Weights of a small transformer language model.
Size: width 256, 4 heads of 64 (1 for keys and values), vocabulary 2995, 12.1M parameters.
Architecture: rotary positions, tied embeddings.
Training: a variant of Muon for these matrices, 538M tokens, 4101 steps.
Each number is 128 + 24 x the weight over its row's rms, rounded and kept within 0 to 255. Layers, rows and columns count from 0. The size above them is the row's rms in percent of the matrix's.

# layer 2 MLP gate, 704x256, rms 0.0761, rows 332-349, columns 128-255
size [102 106  96  96 104  98  92  98 106  93  89  90  99 102  99 105  97  93]
[[140 114 107 133 122 125 141 116 150 155 186 144 123 116 157 105 120 192 164 120  94 127 111 115 122 113 109 113 110  95 126 125 156 122 146 129 107 140  97 147 129 116 138 174 104 155 138 126 151  97 151 134 135 129  76 146 124  66  99 142 156 117 137 120 132  97 151 122 124 135  98 155 106 157 130 140 150 101 109 127  83 167 116 128 128  75 137 123 154 133  95 133 165 142 176 125 120 132 108 111 100 170 154 134 150 117 130 147 102 129 137 117 126 134  62 146  86 142 106 111 132 115 140 128  86 130 125 122]
 [135 104 118 142 141 108 105 127  96 128 123 120  99 148 141 119 124 163 167 100  90 126  95 166 126 109 117 170 145 146 100 164 113 140 141  89 117 123 138 144  98 113 176 159 162 124 102 123 132 117 103 110 134  89  79 133 121 149  96 110 130 171 149  85 145  84 115 174 139 175 123 114 154 100 132 140 149 112 106 100 140  89  90 170 112  80  85 138 126 113 141 145 125 123 143 131 153 141 111  98  88 137 133 149 118 120  94  89 124  80 156  94 109 130 103 138  85 115 130 170 165 124 125  95  87 106 149 129]
 [157 116 124 175 151 104 105 116  95 141 123 113  77  86 127 110 143 101 107 118 159 116 110 144 113 148 129 153  78 171 118 137 101  99 137 103 160 173 141 114 126  98 154 131 197 116 123 125 180 109 130 140 127 117 175 118  93 124 158 118 111 129 119 156 119 109 122 115 113  95 111 124 158 140 141  85  96 157 144 143 156 142 157 110 114 149  98  98 111 105 109 145 127 123 128 134 154 138 155  89  92 144 141 101 151  90 133  71 146 100 181 102 162 129 139 133 166 121  85 155 106 135  99 121 114 123  62 148]
 [106 137  94 158 106  95 159 129 102 116  74 117 146 139 149 145 180 111 143 132 140  94 119 106 160 141 134 110 107 153 141 115 119 113 119 188 121  84  73 153  60  86 136 134 144 132 132 101 176 134 166 152 146 113 103 143 115 176 155 173 125 109 112 109  92  94 167 148 140 127 169 164 161  85 137 144 114 135 139  59 144 117 145 112 120 128 141 103 124  96 113 153 152 157 141 111 140 152 135 135 101 111 128  85 126 135 104  99 142 126 154 123 122 123  91 139 138 140 151 107 132 120  96 145 158 124  96 162]
 [132 109 179 112 141  70 116 101 119  98 138 117 126 132 142 117 147 142 163 158 116 141  92 118 116 159 107 161 131  84 136 125  95 126 163  98 148 122 125 121 204 172 146 139 132 129 109 136 150  96  97 103 114 153 121 166 141 129 141  81 123 121 138 113  68 175 119 117 111 140 130 167 176 135  93 124 128 103  86 165 126 153 138  84 112 132 140 125 139 100 156  83 103 106 100  91 188 108 143  96 124 145 107 125 147 163 136 112 158 147 117 146 153 116 126 121  97 124 139 136 152 106 128 129 147 132 111 111]
 [102 158 159 130 151 131  86  79 131 186 157 113 125 129 112 144 152 182 127 164  92 107 164 112 107 107 145 127 143 109 127 156 123  98 162 124 118 157 103 154 154 132  91 138 115 165 167 105 114 115 112 128 126 110 174 132 138 170 139 165 142 132 137 125 137 159 130  92 149  69 136 174 153 126 119 118 122 135 143 127 138  98 142 113 170 123 113 156 119 148 138  98 124 148 122 133 150 124 110 115 125 150 149 159 143 117 137 121 120 143 126 120  90 100 141 164 108 150 168 114 156 111  81 120 154 125 150  43]
 [154 125 113 124 171  51  90 154 131 101 143 154 147 110 126 129  75 141 163 130 126 118 135 112 113  65 132 117 136 140 144 135 143 120 101 136 167 119 126 138 188 150  85 126 153 122 150 111 157 142 164 147  87 104 110 143 141 136 137 132  82 142  93 120 138 176 105 175 147 118 145 122 121 159 119 134 102 139 169 149 117  96  80 126 126 114 165 146 118 122 122 118 105 141 128  99 116 162 169 134 126 141 139 121  96 131 116 112 122  94 164 159 120 127 102 121 122 123 116 141 102  71 114 118 138 145 126  68]
 [ 69 136 120 126 120 101 145 121 132 123 118 163 154 147 143 171 123 104 137 121 164 123 117  94 143  86  83 114  94 119 132 135  70 125 139 111 169 130  77  97 102  95 109 145 126 174 143 105 104 135 119 117 115 110 105 142 147 124 145 124 113 127 126 123 103 106 123 119  79 160 117 113 100  78 140 151  96 144 152 147  87 137  88 102 130 154 132 128 122 130 118 144 107 147 158 154 141 161 167 103 139 122 124 157 177 175 161 143 135 168 119 105 154 126 155 132  92 125 139  98 120 139 144 119 106 122 122 142]
 [135 153 119  78 140 131 117  94  58 148 129 135 124 104 142 111 134 178 151 123 121 134 137 118 161 168 151  93 123 115 130 102  70 126 125  91  88 115  95 118 184 116 109 126 145 119 143 107  79 156 131 108 119 109 155  99 113 147 141 138 101  97 113 134 165 114 138 146  77 122 108 186 142 112 134 149 173 144 136 121 109 122 165 142 161  97 124 153 137 102 114 115 158 128 160 122 173 119 131 133 100 134 150 108 120 145 131 164 111 161 123 113 101 149 102 180 109 165 115 156 123 136 141 130 142  99 140 113]
 [ 95 145 126 145 131  93 138 132 132 114 134 114 181 159 124 110 127 153 139 123 149 117 115  93  96 107 151 162 130 134 115 163 146 126  84 111 147 134 115 143 178 113  99 136 124 123 145 140 126 131 132 131 128 118 138 109 119 122  98 132 126  77  88 165 154  88 109  23 160 105 115 145  96 146 133 130 127 123 113 145 119 152 130 112 170 155 124 164 103 170 147  85 120 129 141 104 134 157 102 113  96 143 133  89 138 121 123 162 141 131 155 131 141 102 149 115 147 114 154 109 136 111 115 100 119  99 123 108]
 [139 128 159  97  87 151 154 119 105 130 155 139 111 107 159  96 137 118 113 163 136 117 110  94 127 125  85 170  95 119 128  79 125 148 171 129 171 131 155 173 140 159 144  96 117 135 109 127 142 102 135 159 148 140 114 152 113 104 135 150 146 128 115  84 130 136 126 130 118 119 156 102 165 120 154 100 108 123 108  85 114 162 115 120 141 141 130 110 126 100 151 114 149  86 143 142 118 115 107 129 149 135 109 130 157 113 184 133 133 113 127 108 129 101 118 130 159 162 148 144 159 118 147 174  97 124 116 129]
 [139 153 124  97 103 122 120 148 150 121 142 146  99 126 107 171 123 134 150 155 151  96 146 147 119 128 117  74 149 159 118 135 107 142 150 147 138 158 126 131 133 113 163 114 104 121  93 147  95 113 127 128 145  96  91 114 149 114 138 123 158 152  59  96 132 113 113 123 133 139  62 152  78 158 109 123 127 190 130 132 155 131 122 120 163 147 138 144 130 142 104 159 121 140 146 111 133  93 105 119 144 114 159 151 122 112 135 122  95 153  92 139 163 120 123 197 141 113 113 127 167  86 140 155  87 126 162  97]
 [115 134 112 122 141 143  91 147  94 115 132 121 132 116 104  94 140 120 148 149 150 155 142 123 116 133 142  87 107 143 174  86 120 139 189 174  89  67 120 135 153 116 124 119 108 150 124 133 112  95  81 148 138 122 134 122 137 134 146 152 130 130 133 114  93  87 116 102 124  99 131 164 149 153 125 139 113 120 114  83 160 140 106 113 130 122 167 117 148 140 134 114  81 146 123  95 155 133 177  78 111 157  87 157 134 147 102 138  99  92  96 134 122 124 129 151  93 131 168 122  92 136 146 146 163  98 123 154]
 [109  84 132 161  90  87 122 178 106 125 156 126 139 180 134  91 115 116 138 120 131  75 151 122 148 101  95 111 123 155 108 146 145 160 133 154 146 125 155 141 133 156 116 154 113 147 102 129 131 109 146 135  94  93 104 125 121 128 148 184  73 119 116 122 100 136 181 104 137  98 145 127 125 165 117 143 135 138 138  85 123 140 181 109 149 142 142 111 123  98  88 162 107  99 143 128 150 107 122 145 109 121  88  60  95 126 138 142  90 143 111  94 132 116 124 152 146 143 179 110 165 139 141 105  84 145 179 166]
 [142 147  99 113 139  61 143  59 141 149 163 105 126 111 189 116 131 157 160 126 131 157 143 137 121 140 101 128 145 131 146 149 137 103 145 120 169 110 108 140 119 139 169 108 142 136  89 139  89 174 113 154 143 164 121 125 116  71 126  93  99 131 128 139 100 125 112 145 112 174 133 116 133 109 148 151 112 115 130  59 145  76 128 142 122 151 114 123 148 126 110 151 104 188 107 128 116 134 120 125 105 118 123 124 123 127 160  65  74 142 155 124 132 157 130 116 135 127 112  89  76 160 124 143 166 146  98 110]
 [129 121 172 139 102 148 148 147 150  93 125  79  93 102 126 125 128 134 158 131 133  49 112 159 117 137  94 117 152  90 171 130 141 122  72 143 168 162 141 161  92  95 137 129 131 143 120 119  83 143 157 150 162 105 160 156 124 130 132 140 116 121 146 135 160 161 185 131 109 144 133 105 104 132 134 125  94 131 130 154 102 113 159 119  80 114 129 107 123 125 160 128 134 121 111 159 183 108 110 143 118  86 141 161 125 127 114 129  86 155 114 137 180 124 108 128 123 167 110 130 124 111 146 140 145 166 106 135]
 [123 127 100 112 151 149 119 116 149 124 121 168 130 117  91 140 134 113 152 140 146 115 123 130 129 126  90 105 112 142 117 128 184 139 130 139 145 111 133 119 173 123 140 137 140 107 126 129 134  77 126 129 150 120 110 143 139 142 112 147 130 107 140  98 137 113 165 153 109 119 164 115 184 142 133 105 132 128 115 203 114 117 176 158 109 129 130 165 130  97 115  90 121 114 138  94 128 146 140 111 144 165 175 103 113 115 189 139 143  89  89 156 126 120 125 112 154 105 128 122 136 140 127 141 153 115 152 100]
 [172 135 124 147 162 163 137 179 104 137  76 130 158 151  95 110 102 101  71 121 148 108 148 125 140 117 173 117 128  77  97 122 123  91  93 125  78  98 109 125  87 110 124 123 131 160 134 133 143 143 103 114  99  85 144 157 113  74 122 147 143 147  98 124 127 207 115 135 118 124 144 116 128 134 130 130 112 148 122 122 149 153 137 144 138  90 182 133 150 130 165 100 126 115 129 106 113 145 164 104 113 106 128 173 144  95 120 114 126  89 127  85 122 139 139 142 136 104 129 155 112 178 126 143  94 130  89 160]]
# layer 2 MLP up, 704x256, rms 0.0761, rows 332-349, columns 128-255
size [104 104  98  95  98  94  93 100 103  98  96  92 103 104  97 107  96  94]
[[112 146 116  86  87 128 133 110 161 147 110 118  71 141 135 186  95 150 110 135 152  92  94  99 148 108 147 156 111 146 149 146 133 145 137 108 116 129 151 125 111  99 109 143 106 111  73  82 106  73 167 116 142 102 106 103  70 105 154 114 121  86 128  85 140 148 116 139 108 138  88 104 141 142 169 174 119 117 122  76 111 140 139 141 139 146 116 130 113 103 142 134 141  96 122 143 132 144 154 140 140 120 139 161 136 179  88 108 131 113 129 129  99 148 128 104 126 112 116 157 120  97 138  82  99 130 123 129]
 [135 164 105 125 114 142 127 120  94 130  86 128  90 165 119 152 135 129 148 153  85 116 108 129 137 128 124 153 117 153 140 103 153 128 119 114 122 101 157 146 181 156 110 165 142 101 145  88 168 136 112 137  98 126 138 205 133 110 115 110 122 144 140 120 119 105  97 150 137 144 111 143 149 140 190 148 117 152 159  88 135 111 117 133 140 150 121 120 151 130 172 103 135 101 128 152 186  91 126 134 149 138 157 177 137 144 108 129 140 100  97 105 158 160 160 104 117 116 159 101 106 125 140  74 123 123 108 175]
 [109 153 120 146 130 127 145 108 152 106 126 152 152 183 106 139 112 155 147 141 113 163  94 118 156 108 100 148 154 121 154 192 140 122 145 122 140 103 130 150 137 130 103 102 107 150 150 168  91 117 126  88 127 106 117 110 149 139 107 112  85 107 137  94 120 152 155 138 132 159 191  93 132 119  99 186 184  77 141 123 146 122 103 106 160 148 122 152 122 144 117 132 104 100 105 136 119 193 119  90 143 145 115 129 121 136 145 162 133 140 130 140 139 158 142  87  81 129 134  92 135 137 106 116 104 119 156 108]
 [119 150  88 134 101 109 112 151 100 120 156 137 123 117 162 110 152 115 140 125  91 125 122 134 115 153 128  90 126 131 118 124 130 158 139 127 194  78 139 163 133 139 145 117 170 113 126 113 127 134 102 138 144 147 100 153 146 119 148  98  99 112 152  93  76 131 152 153 140 159 142 152 162 137 150  84 140 151 104 131 155 164  83 120 135 123 104 120 125 137 128 131 146 138 102 118 138 103  86 142 145 177  75 137 115 119 106  88 124 143 136 128 115 161 154 109 159 161 151 103 151 154  71 164 161 166 118  98]
 [120 121 119 125  82 158 118 119 140 140 117  97  87 173 117 126 190 147 142 174 133 129 128 130 132 126 144 101 133 101 156 150 129 118 127 173 146 137 148 171 129 128 115 128 134 163 147 145 165  81 177  99 106 182  91 148 135  94 151 156 120 179 141 123 141 112 111 116  83 125 195 116 114 115 106 133 141 118 111 100 123 112 103 111 121 140 190 110 105 130 117  99 143 126 111  78  88 155 166 123  88 115 143 130 151 152 116  86 124 156 141 148 118 127 106 112 138 166 132 127 132 117 115 142 187 131 136 157]
 [126 147 142 160 172 117 113  80 115 126 119 114 139 148 163 134 128 135 102 135 108  98 137 111 103 147 140 163 118 148 133 170 112 132 119  95 142 121  85 130 126  86 138 156 128 107 172 109 117 100 157 136 107 143 145 114 141 115 152 117  91 132 100 130 161 125 142 123 126 116 116 137 168 114 123 103 137 107 132 127 141 126 101 182 110 134 112  99 103 120 176  96 137 132  95 124 128 145 112 105 124 110 127  87 178 127 139 125 114 149 158 170  91 114 115 134 113 133 150 107 150  64 104 113 174 147 170 100]
 [ 93 122  94 107 141  97 100 153 145 146 130 149 127 133 156 158 135 118 137 172 122 104 144 101 146  87 101 107 109 145 140 135 109 112 118  85 182 116 109 167 152 157 146 139 120 137 144 122 153 138 134 115  97 149 118 147 141 129 128 124 114 147 164 125 134 140 142 160 150 118 174  75 155 153 122 101 102 139 162 120 130 104  96 106 142 144 147 165  78 123 103  68 105  74 140  80  92 108 120 154 104 147 176 139 120 158 146  81 119 115 108 124 121 139 121 152 145 131 119 120 134 105 110 138 130  97 104  91]
 [109 130 137 147  69 126 134 118 141 168 135 144 142 139 134 190  57 101  84 136  88 115 104 104 118 101 187 112 115 102 108 137 116 123  79 157 124 142 115 146  67 109 139 130 127 164 110  95 120 109 158 143 114 129 163 146 141 151 122 144 162 114  84 125 125 109 125 160 106 151 155 144 131 143 138 157 161 176 125 120 130 166 120 116 114 133 119 123 155 173 100 164 133 125 139 111 148 118 166 150 132 140 114 113 123 139 132 172 126 124 135 122 138 113 125 114 108 136 102 115 149 147 140 116  96 128  98 139]
 [120 126 140 148 124 119 134 176 108 154 127 136 137 139 126 129 110 112 137 158 152 165  78 142 109 101 138 110 101 141 121 105 127 126 124 102 136 124  53 123 131 128 151 141 137  95 122  81 114  95 167 146 151  95 130 122 133 113 158 159 132 116 132  98 123 126 151 122 136 149  88 124 163 117 136 123 158 116 141 137 119  95 125 185 125 103  90 180 187 114 124 114 124 119 138  80 150 129  85 113  92 143 158  83 138  82 108 189 130 184 150 145 112 144  95 123  93 164 153 150 108 155 139 126 157 119 122  37]
 [ 90 115 102 155 130 115 128 129 122 134  87 123  60 148 110 126 101 168 139 125 162 123 128  98  90 115 127 130 139 123 119 144 170 176 103 103 162 142 103 108 159  94  92 121 106 107 140 101 123 115 129 132 129 120 159 136 150 148 100 141 145 130  91 146 149 109 114  66 151 129 107 136 132 125 126 140 107 106 120 115  95 151 110 104 152 130 130 122 101 164 157 127 129 134 169 131 106 173 130 109 131 139 105  85 125 156 131 140 134 118 155 120 123 147 130 139 115  94 105 111 154 106  64 131 100 128 126 135]
 [118 133  82 144 127  83 102 125 162 140  73  92 161 103 105 136 123 138 126 119 149 108 162 146 130 100 150  90 140 165 122 151 108 148  76 124 100 134 110  94 119 105  96 166 130 129 158 125 152 167 154  93 124 100 114 118 138 126 122 120  98 130 177 146 167 109 127 125 128 121  72 108  94 152 118 166 141 141 141 146 129 115 136 122 132 105 160 149 134 181  98 133 119 150 122 118 130 157 129 111  93 149 156 132 100 170  63 130 116 128 114 143 108 155 127 101 134 142 106 126  81 125 130 102 184 117 123 113]
 [205 130 123  91 151 115  78 121 112 164 132  83 116 155 132  86 162 128 124 133 105 152 146 108 113  97 159 121 185 105 107 109 118 106 125 139 109 132 123 119 112 137  74 146 139 138  85 116 112 129 145  78 106 136 136 120 141 135 134 164 147  92 180 122 156 126 134  94 138 170 113 115 162 113  84 139 177 116 103 117 149 126 162 114 130  93 110 163 149 115 117 101 139 139 121 103 106 123 131 141 142  94 130 123 127 137 156  98 152 117 129 106  98  93 149 107 143 160 140  90  98 125 113 118 135 137 117 130]
 [135  94 128 112  90 130 124  99 120 133 162 163 178 134 166 109 115 182 109 120 122  90 155 138 119 137 118 124 159  99 149 158 109  77 119  93 186 125 149 148 105 131 182 142 121 137 142 156 176 151 143 143 114 136 164 159 150 128  83 129 121 144 149 136 149 158 116 163 142 180 166  76 121 128 107 132 162 125 128 140 125 156 111 112 132 145 106 142 119  85 155 167 161 100  94 122  76 140  79 150 116 105 165 101 108 156 119 118 110 109 164 118 137 119 112 119 153 112 143 132 152 103 132 126 103 211 128 119]
 [135 124 127  94 115 173 113 133 162 134 136 145 146 131  90 124 109 159  95 141 103 146 127 154 103 118  93 100 122 128 134 103  94 157  97 106 145 165 120 128 130 134 134 133 105 153 144 112  64 122 126 151 154 112 145 135 128 111 104  96 143 161 102 126 124 112 149 167 156 119 112 150 137  94 150 130 124 142 145 115 113 140 137 160 133 119 109 166 108 135  87 108 133 143 138 116 158 149  99 143 136 157 155  87 119 119 141 132 118 158 140 109 158 120 141 106 149 161  69 130 157 101 159 144 128 163 143 152]
 [102 122 127 118 131 124 114 139 104  96 120 140 114 141 122 141 144 111 110 102 116 121 137 103 155 103 142 163 139 123 114 102 138 135 116 123 123 103 113  91 136 133 145 137 133 144 136 151 127 114 132  90 129 146 146 107 100 138 111 153 130 171 157 139 111 128 149  90 137 143 131 156 144 129  75 126 140 119 101 163 129 168 114 179 107 109 128 129 129 134 110 132 123 152 153 135 136 176 149  91  92 116 131 134 171 111 120 146 171 130  91 102 128  92 127 165 171 132 181 117 104 119 124 122  52 126  88 150]
 [129 122 125 126 108 108 102 107 102 107 135 139 156 102 160 145 142  78 125 114 139 105 130 138 152 104 113 110  84 124 108  76 117 144 148 134 130 122 112 141 131 135  83 127 110 103 116  91 100 100 125 103 154 121 144  87 119 134 102 176 144 136 117 138  85 110 126 160 149 150  85 165 151 135 101 152 155 111 129 124 135 168 123 111 115 106 114 159 139 107 150 137 148 137 105  43 118 135 149  75 122 124 152  91 128 142 120 103 138 112  80  86 127 124 122 173 128  92 128 148  97 121  97 131 149 126 121 118]
 [143 158 108  99 151 137 128 123 147 116  98 162 158 113  90 123 137 105 128 171 165 122 131 137 152 109 106 115 127 145 133 131 166 114 154 158 140 127 126 115 148 108 107  99 182 149 135 119 119  82 132 151 156 120 116 143 140 128 128 196  98 114 125  98 131 119 132 109 155 112 145  95 180 125 109 115 166 149 114 177 119 139 160 123 118 158  92 156 156  90 107 108 143  65 137 105 133 113 138 114 126 148 165 106 119  96 173 145 150  70 102 146 123 112 119 110 156  86 122 122 150 123 141 129 145  92 107 134]
 [124 123 105 129 147 102 155 146 153 150  99  96 159 172  86  97 117 160  98 144 130  93 107 146  98 100 142 141 158  87 143  73 167 116 157 148  96 163 114 112 121  68  99 119 153 118 123 134 145 140 110  89 116 134 133 119 123  91 121 110 139 125  83 127 113 185 118 116 123 147 111 116 153 136 127 116  89 117  81 143  70 136 130 145 152 115 145 117  84 114 126  83 125 101 129 123 109 125 137  88 132 116 149 136 149 132 118 104 139 144 119  91 133 122 136 132 164  96  93 114 128  89 175 105 108 130 109 130]]
# layer 2 MLP down (transposed), 704x256, rms 0.0255, rows 332-349, columns 128-255
size [100 105  98  98  97 100  94 102 101  96  96  95  98 104  96 105  99  93]
[[107 130 131 102 111 132 134 159 150 126 137 103 139 162 149 140  95 133 138 128 147 134 106 132 108 127 140 154 130 141 122 134 146 127 190 122 154 154 130 112 135 135 155 149 143  77  91 179 164 112 127 136 163 112 112 129  84  95 120  92 130 111 107 119 114 115 100 162 150 152 169  61 119  80 164 163  91 140  79 125 138 131 137 139 127 167 108 104 154 142 149 126  95 143 122  98 133 159 132 136 127 140 136 124 135 150 154 117 114 111 104 107  84 118 146 145 130 162 117 141 112 125 133  93 114 126 101 120]
 [132 147 117  97 150 117 122  98 121 116 141 124 163 130 139 118  77 121 141 143 133 139 143  75 187 102 127 126 142 119 155 144 108 168 107 114  41  82 120 160 130 152 147 103 133  88 114 141 101 133  73 154 124 117  95 147 151  98  99 140 142 128  75 113 125 127 102 139 115 141 142 125 108  88 135 145 126  85 124 159 105 139 101 135 132 145 101 100 121 134 150  90 118 120  80 120 145 164 133 140 101 145 131 149 141 140  90 147 146 105 120 114 137  89 130 110 138 138 160  87 127 118 164 136 136 128  96 122]
 [159  93 111 145 123 136  88 108 133 128 153 157 124 195 122 132 124  79 150 114 161 127 152 103 162 152 124 138 158 111 134 157 145 112 131 113 104 101 106 129 164 150  94 129 149 139 129 148 118 172 122 101 127 115 121 127 183 166 136 146 129 129 159  96 121 110 141 141 137 157 128 148 149 140 143 165 125 113 114 148 127 152 139  99 117 134 163 110 157 147 128 122 153 144 123 127 114 153 112 153 127 147  93 136  77 148 138  90 108 175 117 176 131 147 122 107  81 163 119 142 114  91 151 119 154 112 152 132]
 [120 124  94 178 138 161  87 159 109 145 131  93 157 137 127  90 192 105 192 163 142 112 123 157 127 103 141 149 144 122 124 123 165 160 102 143 165 133  93 207 124 120 118 140 159 133 157 166 172 129 137  98 134 116 118 175 136 133 128 156 119 126 107  88  66 141 148 128 158 124 120 162 100 126 125  94 123  91 147 129 151 132 102 159 116 134 147 105 103 136 121 160 138 109 129 118 117 109 101 136 134 168 114 100  76 125 110 150 123 104 115 153 130 138  85 110 105 148 123 115  89 141  93 183 112 154 115  94]
 [155 129 180 113 114 117 101  85 140  95  73 126 136 155 104 124 117 130 105 150 150 113  94 129  99 142 120 107 121 126 110 115 110 118 144 134 153 128 140 139 100 164 107 170  79 122 113 138 147 147 111 133 142 160 140 162 127 118 169 163 131 182 117 107 136 146 143 152 115 137  98 127 125 111 132 105 106 135 115 100 143 142 125 127 106 117 151  99 119  88 108 128 112 114 118  88  98 125 136 146 124 146 190 143 126 174 159 126 103 118 128 152 129 143 113 155 116 135 119 165 152 102 102 123 169  71 138 141]
 [134 133 135 152 129 128 147  89 104 104 143 117 113 134 155 143 146 169  94 136 123 148 137 121 128 133 144 153 110  80 125 101  75 129 138 102 119 128 139 121 155 132 131 134 133 128 117 128 149 170 139  75 121 127 129 166 141 151 158  99 108 123 135 112 155 135  71 131 122 101 158 107  96  77  77  63 155 139 126 107 131 118 136 139  87  81 161 124 113  86 133 138 154 123 134 122 118 135  98 112 119 140 125 139 147  89 156 142  73 146  81 123 107 160 122 115 151 132 145 157  88  90 122  58  77 151  87  91]
 [122 127 130 158 136 119 138 178 132 101 148 108 120 126 150 132 108 147 145 149 155 104 115 127 117 126 112 140 152 133 158  96 136 121 105 121 111 138 114 151 158 107 126 121 132 103 123 144 147 142 139 135 113 105 109 134 140  76 113 125 141  96 173  97 154 136 135 125  84 131 162 102 151 146 144 111  92  90 115  70 153 119 106 139 182 158 142 123 176 125 150 114 135  89  76 149  94 153 125 166  74 155 160 149 161 122  88 156 120 107 127 121 119  65  82 139 123 156 118 110  87 109 174 111 166  84 123 125]
 [124 110 126 137 141 151 119 106 110 166 103  77 192  93 141 162  95 104  85 113 129 126 154  86 131 139 125 156 131 121 132 179 120 142 118 159 124 129 117 137 120 118 125 142 133 161  88 134 147 116 170 146 135 127 142 115 111 120 139 132 151 127 162 124 162 124 146 133 144 157 142  89 123 121 132 143 137  91 101  65 155 130  92 139 122 124  68 109 143 139 139 117 127 125 149 104 122 108 156 131 113 156 107 127 116 132 177 158 111  80 130 102  88 131 189 158 130 121 107 132 146 131 159 137 147 162 117 178]
 [159 127 153 146 127 134 130 162 119 123 148 127 146 110 152 118 104 133 134 146 124 144 140 117  80 101 144 107 144 136 108 124 119 130 160 119 125 110  66 143 131 138 103 108 155 114 115 116 135 128 125 204 119 143 143 102 119  87 110 154 116  92 149 101 120 140 146 133 159 129 127 110 142  86 147 124 156 156 137 118 144 145 115 126 141 118  95 126 157  89 128  52 158 105 151 109 117 107 132 118 132 135 108 133 148 146  90 115 123 177 129  74 115 116 110 132 134 127 131 152 159 125 138 160 129 144 150  83]
 [132  90 134  85  98 160 112 121 129 141 164 170 113 154 100 110 135 120 147 102 144 147 118 146 108 126 127 138 126 157 160 106 145 141 131  94 137 159 130 158 193 134 132 123  88 140 151  98 126 144 132 121 148 196 147 175 126 179 106 119 166 142 114 111 108 106 112 120 141 157 126 102 130 110 125 145 155 126  91 125 129 159 137 126 103 126  59 116 114 120 107 139 128 113 156  98  69 176 113 108 139 114  87 111 120 131 120 126 142 130  97 127 101 106 128 129 200 120 144 148 140 145 123 148 111 164 169 119]
 [117 148 134 121 128 130 155 111  88 144 130 116 129 123  94 148 118 143 148 135 131 150 143 187 178 116 187  99 112 130 121 135  93 121 101 159 131 138 173 117 102 114 117 126 104 117 165 143 151 144 150 135 117 147 105 131 132  89 162 132 134 163 121 136 141 128 168 133 147 143 132 112  82 143 133 164 139 159 125 152 159 143 113 169 111 148 130 129 121 153 102 107 135 151 128  95 175 123 120 139 110 161 167 160 106 183  64 167 131 154 136 150  84 156 135 127 134 152 125  56  86  85 123 134 167 162 121 109]
 [143 109  96 147 150  91 131  85 110 138 137  98 112 108 188 143 164 117 130 128 127 120 130 123 151 105 108 141 124 152 102 112 122 139 125 149 149 100 102  74  89 113  88 163 128 176 112 173 133 127 114  98 157 145 136 113  97 141 113 157 133 108 154 146 119 113 131 124 153 117 135 115 122 107 163 148 129 114 170 112 152  97 133 164 101  89 141 126 129 110 157 148 139 107 124  97 103 130 144 147  77 135 119 148 133 116 126  69 145 124 165 127 115 145 127 140  96  98 109 103 144 106 149 155 145 151 115 164]
 [141 155 114 147  99 115 122 128 164 151 124 118 152 133 150 179 130 158 129 116 146 117 104 119 144 159 124 183 164  94  89 162 126 149 139  93 132 148 111 122 133 122 103 135 116 110  99 156 167 179 116 140 123 138 126  90  97 115 134  98 127 138 158  71 144 149 124 119 110 124 159 133  91  82 106 126 104  88 122 185 157 114 133 146 173 159 126 156 122 104 123 150 149 163 122 158 146 128 120 137 162 128 154 109 128 166 133  92 162 122 222 144 143 167 146 157 126  98 107 113 132 108 102 147 149 163 126 141]
 [128 135 187 113 133 135 113 143 132 121 138 154 161 116  84  73 149 123 101 154 130 113 162 137 118  89 126 143 115 146 135 132  72 179 135 123 138 138 108 185 170 147 162  73 109 122 102 110 113  84 176 146 123 146 169 171 119 127 136 112 103 176 138 128 103 144 113 154 170 119 123 109 154 126 115 163 116 180 135 104 136 142 148 138 130 104 147 134 118 152 125  85 162 107 112 120 149 152 120 137 123 150 153 107 109 132 125 146 158 110 128  83 145 143 146 122 115 113 159 132 135 130 139 156 105 143 125 129]
 [115 188 105 140 136 117 112 112  89 151 153 107  97 155  90 103 146 110 145 110 139 121 159 178 128 104 178 125 140  97 131  93 142 179 134  96 121 158 129 154 127 154 127 152 162 111 127 132 146 167 134  94 141 148 125 132 152 135 108 105 126 160 115 111 146 135 163 114  92 141 144 150 142 110 121 163 156 105 194 137  69 117 124 121 167 118 181  98 135 133 143 106  95 155 116 122  98 112 107 145 166  99 111 118 101 121 129 143 108 153 101 111 164 131 127 137 128 162 117 125 124 112 100 147 135 131 129  83]
 [142 149 122 102 112 145 160  96 153 128  98 140 170 104 117 120 142 124 156  99 117 126 110 117  78 114 100 121 147 124 130 159 128  86 104 176 116 122 126 160  85 140 129 137 102  99 100 136 121 126 166 119 137 112 126 161 106 114 135 161 170 143 109 127 105 107 127 115 146 122 124 123 133 137 139 135 122 134 113 129 115 125 146 128 107 133 140 107 113 145 165 143 106 117 138 148 122  92  96  78 113 196 137 122 155 113  84  96 128 166 138  88 107 127 139 101 154 132 104 132  45 145 150 150 122 130  90 152]
 [107  76 140 101 125 112  93 139 115 121 174 171 147 144 135  93 149 103  82 110 132 139 113 105 137 106 115 131 105 178 116 133 105 141 146 176 156 113 148 144 152 169 189 150 143 117 106 132 161 138 126 125 144 131 127 117 128 122 128 106  91 104 114 118 142  65 137  87 145 140 113 151 158 134 109 129 155 137 169 127 150  87 127 172 116 160 167 145 107 143 166 132 131 128  96 114  99  92 108 125 134 179 137  98 106 148 122 110 119 110 132 142  99 132 120 148 126 149 144 161 138 109 146 150 145 130 133 101]
 [113 121 140 114 144 101 188 123 161 116 101 124 127 154 130 184 111 126 121  79 133 133 138 122 157 103 136 136 122 126 155 140 130 150 148  98  91 147 126 116  80 145 118 100 103 134 123 117 152 142 115 118 119 126  96 113 124 136 112 121 127  99 153 193 161 111 189 108  75 115 113 121 124 129 147  74 121  99 165  80 146 105 107 134  77 152 123  66 122 110 128 159 143 114 136 143 135 118 123 164 123  89 129 116 131 183 146 123 147 117 118 152 147 114 159  86 124  70 151 132 165 127 170 154 125 139 142 160]]